Weights of a small GPT-style language model, trained from scratch on English Wikipedia.
Size: 12 layers, width 160, 5 heads of 32, MLP 640 tanh GELU, 3.85M parameters.
Architecture: LayerNorm before each block, no biases in attention or MLP, untied embeddings.
Training: a variant of Muon for these matrices, 6110 steps.
Each number is 128 + 32 x the weight over the matrix's rms, rounded and kept within 0 to 255. Layers, rows and columns count from 0.

# layer 6 MLP down (transposed), 640x160, rms 0.132, rows 361-380, columns 0-79
[[126 120 117 144 118 119 110 121 104  98 133 193 175 138  83 138 101 110 154 132  91  90 115 117 170 133 177 132  96 152 151 125 131  94 162  86 152 138 165 107 205 148 113 151  93 141 145 140 127 108 130 174 121 196 108 155 100 106 176 189 128 155 125 164  92 128 113 126 188 121  50 124 117  79  48  50 130  91 126 148]
 [ 86 177  80  81 130 131 142 132 133 143 158 103 165 144 111 142 137 110 124 111 189 107  77 139 147 103 120 155 131 165 124  80 134  70 101 111 170 139 134 195 171  64 113 120 124 118  97 141 155 137 169 133 124 130 126 141 138 146 103 123 103 192 133 138  68 107  67 178 113  57 164  55 137 182 134 134  98 106 106 104]
 [190 117  86 152 147 123  52 150 127 116  92 148 146 127  96 116  83 120  86 148  90  76  97 178 117 156 150 112 119  71 130 163 152 134 164 163 118 133 126 176 121 138 109 123 126  84 182 114 132 109 147 126 118 131 112  84 145 186 113  79 163 160 114 189 119  88 120 146 190 117 134 143  26 211 115  97 126 141 156  94]
 [108 107 101  88 160 105 102 156 150 164 107 178 163  77 148 183  86 137 113 113 111 136 129 151 151 147 150 130 177 147  66 116 127 159  98 101 151 134 161 133 131  90  25 125 156  85 152  98 108 148 176 143 165 127 191 159 121  77 104  56 179 151 127 137 108 147 128  97 137 100 135 139 144 150 108 164  93 125 131 111]
 [126 149 103 126 142 131 127 139 189 128 104 152 124 120 142 156 108 107 119 153 107 173 136  96 103  75 122 194 153 184 103 120 107  80 133 141 106 187 143 105 100 199 119 194 128  67 144 103 128 138 140 110 134 156 149  73 130 111 152 112 104 101 108 161 122 137 185 146 152 194 111  84 109 102 135  69 176 191 175  72]
 [142 101 115 136 159 153  98 133 119 136 105 103 158 103 103 110 116  45 174 156 109 155 115  85  96 177 127 108  67 116 151 134 116 140 125 191  84  96  24 120 116  84 103 175 124 158  75  41 134 162 138 104 108 130 150 101 121 124 114 132 113  87 160 110 206  98 146 137 123  87 129 126 147  84 103 130 148 131 140 136]
 [140  99 125 103 101 137 100 107  77 155 176 128  93 165 129 162 163 139 138 111 169 160 118 100 177 147 182 149 160 181 149 120  93 132 133  62 160  89  86 150 142 100 165 133 143  95 117 113 127 119 139 120 123 104  93 156 103 175 119 135 110 108 126 109 100 146 119 118 124 170 135  79 125 136 169 117 115 152 142 146]
 [132 161  86 126 129 129  77  93 118 148 124 114  83 115  85 138 135 104 132 151 103 105 158 215 115 124 135 137 134 140 167 147 134 143  91 105 135  99 183  55 119 144  95 177 156 102  80  81 126 143 145  62  94 162  91 146 130 184 121 140 128 227 131 153 182 140 105 129 164 111  84 118 191 111 159  61 118 121  90  88]
 [133  95 157 128  87  77 111 133 110 116 198  96 143 119 197  99 122 124  95  96  71 124 147 120 136 120  98  98 126 134 146 110 191 124 106  89 138 159 104 111 105 149 141 131 161 148  78 151 115 139 217 150 103 128  77 114  71  74 103 145 117 154 127 183 209 173 149  76 131 143 177 130 123 130 108 170 129 167 118  91]
 [136 160 151 158 110 121 123 114  77 113  98 122  78  90 123 152 183 163 118 135  97 158 139 109 128 126 125 145 119 119 130 150 160 114 160 163 138 113  90  70 228 146 167 205 155 131  77 104 165 152 134  93 127 116  92 136 128 197  59 115 129 149  83 105 134 137  96 135 102 128 104 173 105 163 110 121 183 124 115 123]
 [165 157 109 101 184 181 116 132  88  97 131 127 102  86 127  86 143 124  88 125  84  97  42 153 161 174  77 195 154 169 171 142 144 147 140 134 140 169 119 115 103 106 145 140 155 135 154 135  91 127 113  89  81  65 115 145 130 194  96 112 154 148 154 145 157 117  68 157 103 147 158 122  96 145 155 144 154 124 149 160]
 [143 155 150  63 122 104 105 112  50  81 147 148 132 157 140 139 101  87 104 109 116 133  37  81 131 159 162 110  99 147 119 107 119 169 146  92 113 125 134 124 116 195 168 148 187 142 166  61 127 114 102 109 159 135 158 205 100 140 123 118 114 127 164 156 125 185 139 151 197  93 128 132 168  87 161 107  78 134 204  57]
 [ 99  64 107 161 100  92 107 118 123 158  71 170 141 124 111 105  85  31  80 125 142 125 156 104 129 148 114 114 137 146 158 100 128 109 160  56 106 135 134  98 144 190 118 129 109 138 118  95 136 193 174 164 189 110 185  92 105 163 144 154 124 103 121 132 142 166 117 121 127 101 127 116 130 198 140 179 112 195 187 138]
 [140 134 111 115 128 130  97 143 121 141 105  89 134 111 185 109  87 102 216 140  93  90  65 114 134 148 133 163  87 213 126 135  97 103 115 207 106 125 139  80 141  99  98  90  98 155 193 102 159 150 160 133 102 136 132 121 166 128 143 146 116 141 140 124 171  91 153 123 149 154 176 134 178 136  91 128 147 144 127  67]
 [ 98 149 165 192  83 146 173  98 176  85  65 132 153 171 107 118 151  64 137 129 142 119 132 149 146 187 107 154 164 186 144 160  97 110 152 134  90 146 154  96 172 134 181 104 129 140  88 100 141 144 112 186  85 107 138 111  98 188  90 139 137 167 119 131 152 164 137 167 137 111 114 163  99 127 167 111 147 122 129 136]
 [130 154 207 175 126 149 129 149 173 116 132  76 200 115 103 121 161 179 129 104 183  98 107 129 171 101 115 142  96 133  96 144 101 178 118 180 116 138 123  96 119 100 144  82  85  75 161 108 154  86 131 138 133 181 131 129  80 125  87  89 123  62 127 121 142  98 146 174 151  88 126 149  92 120 106 171 142 108  97 110]
 [137 112 182  91 131  92 106 125  95  82 134 135 182 125 101 116 113 137 174 184  28 119 136 105 112 137 167 144 137 191 138  90 120 162 170 127  98 132 130  96 147 135 160 146 181  82 165 112 163  60 183 136 141 167 149 139  84 187  53 133  63  96 144 129 126 121 165 112 137 121 153 186  93 180  72 165  69 113  99 129]
 [ 85 141 149 138 169 121 167  93 170 138 117  95 116 169 166 126  87 141 126 120 112 121 119 134 122  93 107  67 186 141  87 115 151 119  71  78 125 148 126 219 108 101  94 142 163 160 120  86 116 115 132 161 114 180 106 162 105  90 249  98 167 152 149  63 131  48 159 144 119 135 134 130 122 138 114 140 143 131 143 150]
 [130 125 180 162 114  87 115 155  96  57 130 103 176 101 123 166 179  77 119 131 160  52 170 171  51 127 136 138 105  87 143 101 121 148 130 132 126 147 132 122 155 130 165 144 173 143 123 163 154  98 151 173 183 103  87 111 161 138 105 182 173 110 142 180  95 154  93 128  80  97 168 176 142  85 145 151  85 113  71 128]
 [133 106 140 123 146 111 137 161 168 124  96 151 123 141 155 131 110 136 120  96 115 119  82  99 146  97 143 141 157  97 107 129  75 122 102 101 163 165 143  99  87 197 133 167 125 131 115 158  92 147 153 106 109 105 117 130 130  94 131 127 165  87 171 146 162 123 140 153 111  62  77 103 137 120 189 125  53  80 189 111]]
# layer 6 MLP up, 640x160, rms 0.191, rows 362-381, columns 0-79
[[156 213 143 144 155 165 112 142 180 134  74 116 126 108 143 136 104  95 135  95 142 128 107 125 104 137 108 125 137 148  98  83  81 125 145 109 121 112 149 123 159  92 165  90 117 130 153 155 127 128 119 154 105 116  65 149 123 110 139 125 120 148 139 147 104 179 142 146 155 104 112  81 135 150  94 133 125  99 135 105]
 [ 81 107 115 120 111 126  93 103 114 136 102 134 155 161 162 130 142  93 155 134 130 118 122 105 108 115  97 149 118 164  59 126 107 164  58 160 145 138  95  99 130 172 135 145  97 133 124 119 177 139 151  90 122  88 137  76 151 113 128 120 166 150  78 144 153  69 137 131 119 119  87 151 138 132  91  44 148 141 100 144]
 [175 168 154 139 141 112 126 127 100 174 150  82  93 171  80 117 151 125 130 125 105 104 164 136 107 105 118 147  89 100 128 138 173 111  93 163 190 161 111 136 137 101 168  65 121 120 156 101 141 156 104 186 140  99 126 111 147 122 130 114 182 114 147  58 154 150  98 128 199 133  67 124 132 121  82 152  76 141 140 133]
 [165  94 175 116 139 118 156 159 124 106  76 146 122 131 124 109  49  96 169  99  69 130 156 175 103 118 145 165 123 146 136 136 105 163 152 165 161 147 153  85 116 130 112  89 139 135 125 142 158 133 170 136  60 151  67 155 135 151  83 142 134 122 114 114 120 133 135 146 104  92 145 152 103 137 155 166  94 121 110 169]
 [116 120 131 139 145 133 150 125 132  68 107 113  86 152 102  96 138 137 111  93 191 122 109 165 206 174 145  95  90 107 109 177 146  94 144  98 109 167 162 163 150 179 152 156  73  71 136 166 154 122 111  96 192 128 182 160 154 171 102 169 130 144 102 125 137 122 105 115 127 101 162 154 111 115 130 141 143 143 134 155]
 [154 138  87 143 132 157  92 138 158  89 153 150 186 137 165 131  93 117 145  99  93 158 142 150 104  39  69 111 101 110 141 113 129  96  70 129 126  67 161 124 150 198 136 104 163 216 100 109 110 132  89 159 107 105  79  99 145  73 115 100 139 140 150  81 131 117 123 136 188 113 121 167 158 167 109  70 134 129  92 117]
 [147 118 186 148 221 130 182 141 127 169 124 162 111  74 142 137 134 106 160  97  82 163  94 100 173 127 148  97 102 161 164 104 130  75 119 210 103 155 133 127 108  65 178 128  65  87 123 138 162 116  97 126 145 116 117 108 126 139 145 122 163 178 133 155 150 137  88 115  90 129 114 117  78 147  97 167  62 152 124 149]
 [ 96 121  91 144 126 135 135  88 104 158 128  85  94  29 102 142 148 138 167 114 139 106 157 170  83 165 183 155  69 121  91 164 110 147 102 193 126 110 114 143 116  96 112 150 160  97 182 107 156 109  82 148 149 114 157 153 169 116 129 159 154 162 145 113  91 124  89 147 148 156 113 135 103  93 118  84 128 104 131 132]
 [ 72 147 131 163 106 111  38 130  81 112 111 129 124 189 109 103 146 125 106 139 130 124  95  87  75 106 135 140  76 130 128 126 137 130 147 123  90 137 169  81  97  94 113  99 149 157 210 130 146 159 155 137  98 184 163 163 138 167 143 132  92 124 141 140 141 161  58 122 123 180 115 109 167 117 172 102 140 190 141 152]
 [174 109 115 189  68 103 156 133  96 144 160 176 150 130 167 108 134 131 116 107 146 140 117  77 122 102 169 140  95 107 117 142 115 112 126 118 146 142 166 154 120 117 130 163  88 151 142  81 148 150 124 122 170 123 131 149  67 115 185 179 127 130 102 139 110 131 148  69  80 119 117 154 130 120 122 156 135 124 140  96]
 [161 142 159 156 105  87  87  71 127  83 114 139  88 183 106 152 105  98  79 114 166 143 119 164 172  58 143 177 158 171 137  94 144 169 107 168 108 153 128  69 138 109 164 102 168 143  94 121 117  61  78 179 157 152  43 145 175 108  99 102 124 179 140 123 104 197 141 128 110 149 109  79 130 165 121 116 114 159 125 111]
 [117 191 162 135 133  93 133  58 133 145 141  96 195 138 129  90 149 134 186 120  93 145 144 151 113 164 126 147 149 139 155 103 169 159 119 173 125 154  99 192  83 102 114 105 199  86 140 134 144 132 128  99 125  97  87 141 120 172  95 102 142 115 139  55 118  85 188  78 107 102 138 143  80 153 162 106 121 103 140 206]
 [160 164 143 143 127 142  93 149 121 144 108 120 151 146 100 121 124  76  69 124 120  74 146 146  89 178 143 109 168 112 152 151 174 100  96  93 114 156  82 147 106  92 134 158 120 154 117 109 145  46 116 142 185 164 105 123 138 140 106 161 129  65  77 115  79 162  90 162 135  92 105 124 113 116 139 117 138 136 111 113]
 [117 146 119 126  95 100 102 135  88 140 138 141 194 134 148 139 144 114 170 159 142 149 108 124 131 155 185 125  97 105  74 167 149 127 121 139 144 111 143 104 110 149 181 171 182 112 149 174 123 161 125  94  95 108 120 110  92 151 104 113 101 143 141  68 120 108 127 132 197 139 123 159 147  77 142 131 144 175 105 115]
 [122 140 116  79 158 120 133 101 121 169 120 178 104 123 136 129  76  99 110 172 108 139 150 109 112 103 145 118 154 139 113 109 151  38 126 115 146 141 112 195  85 159  78 221 168 164 109 150 112 170 177 103  87  78 150 104 143 158 133 159 113 161 143 123 175 141 107  72  56 130 103 153 130 157 102 143 107 152 158 104]
 [ 99 108 109 205 145 126 141 140 170 131 158 103 130 184 137 151  94 115 101  87 144 120  94 133 140  61 162 137 118 110 120 119  84 130 108 151 115 108 170  94 133 141 113 167  16 178 119 119 135 145 117 108  59 143  72  97 152 130 195  96 166 118 150  70 152 170 141 149  76 128 147 153  76 122 141  84 151 151 169 163]
 [128 137 117  96 109 163 160 163 113 108 153 169 120 124  87 113 108 178 172 197 152 116 140 135 136 110 129 176 113  91 186 191 103 122 131 109 177 147  90  91 135 119  97 118  60 155 129 169  93  95 130 140 171  53 124 121 119 150 119 134 113 191 114 149 158 163  74 148  80 124 148 141 135  89 136 152 133 126  95 140]
 [100 142 116 153 109 142  95 156 148 132 148 131 157 109 185  34 197 120 182 137 174  70 115 147  80 112  95  71 123  74 117 110 119 138 164  74  96 163 175 110 110 167 153  78  73 162  57 143  93 168 132 119 112 121 222 172 119 125 116 117 152 100 183  77 116 119 102 114 103  98 132 119 155 163 108 128 110 137 154 179]
 [105 108 162  77 145 125  87 114 152 129 113 177 123 158 145  98 127 120 152 134 156 110 103 145 138 167  83 103 113 140 112 154 135 146 119 166  99  94 117  89 140 111 129 161 168 106 152 126 163 151 146 106 129 115 118  91 166 125 140 147  73 123 146  59  78 171 106 119  85 127 127 123  70  92  76 114 135 153 155 136]
 [114 189 103 122 135 183 137 140  99 147 183 130 134 134  81 126 161  75  62 134 130 109 109 138 160 143 133 172 174 179 136 107 124 159 103 146 133 109 125 170 121 122 106  98 137 140 184 140 144 108 105 131  79 126  89 135 132 151 139 174 108  82 133 146 141 158  86  90 108 134 127 125 173  98 147 153 126  55  77  94]]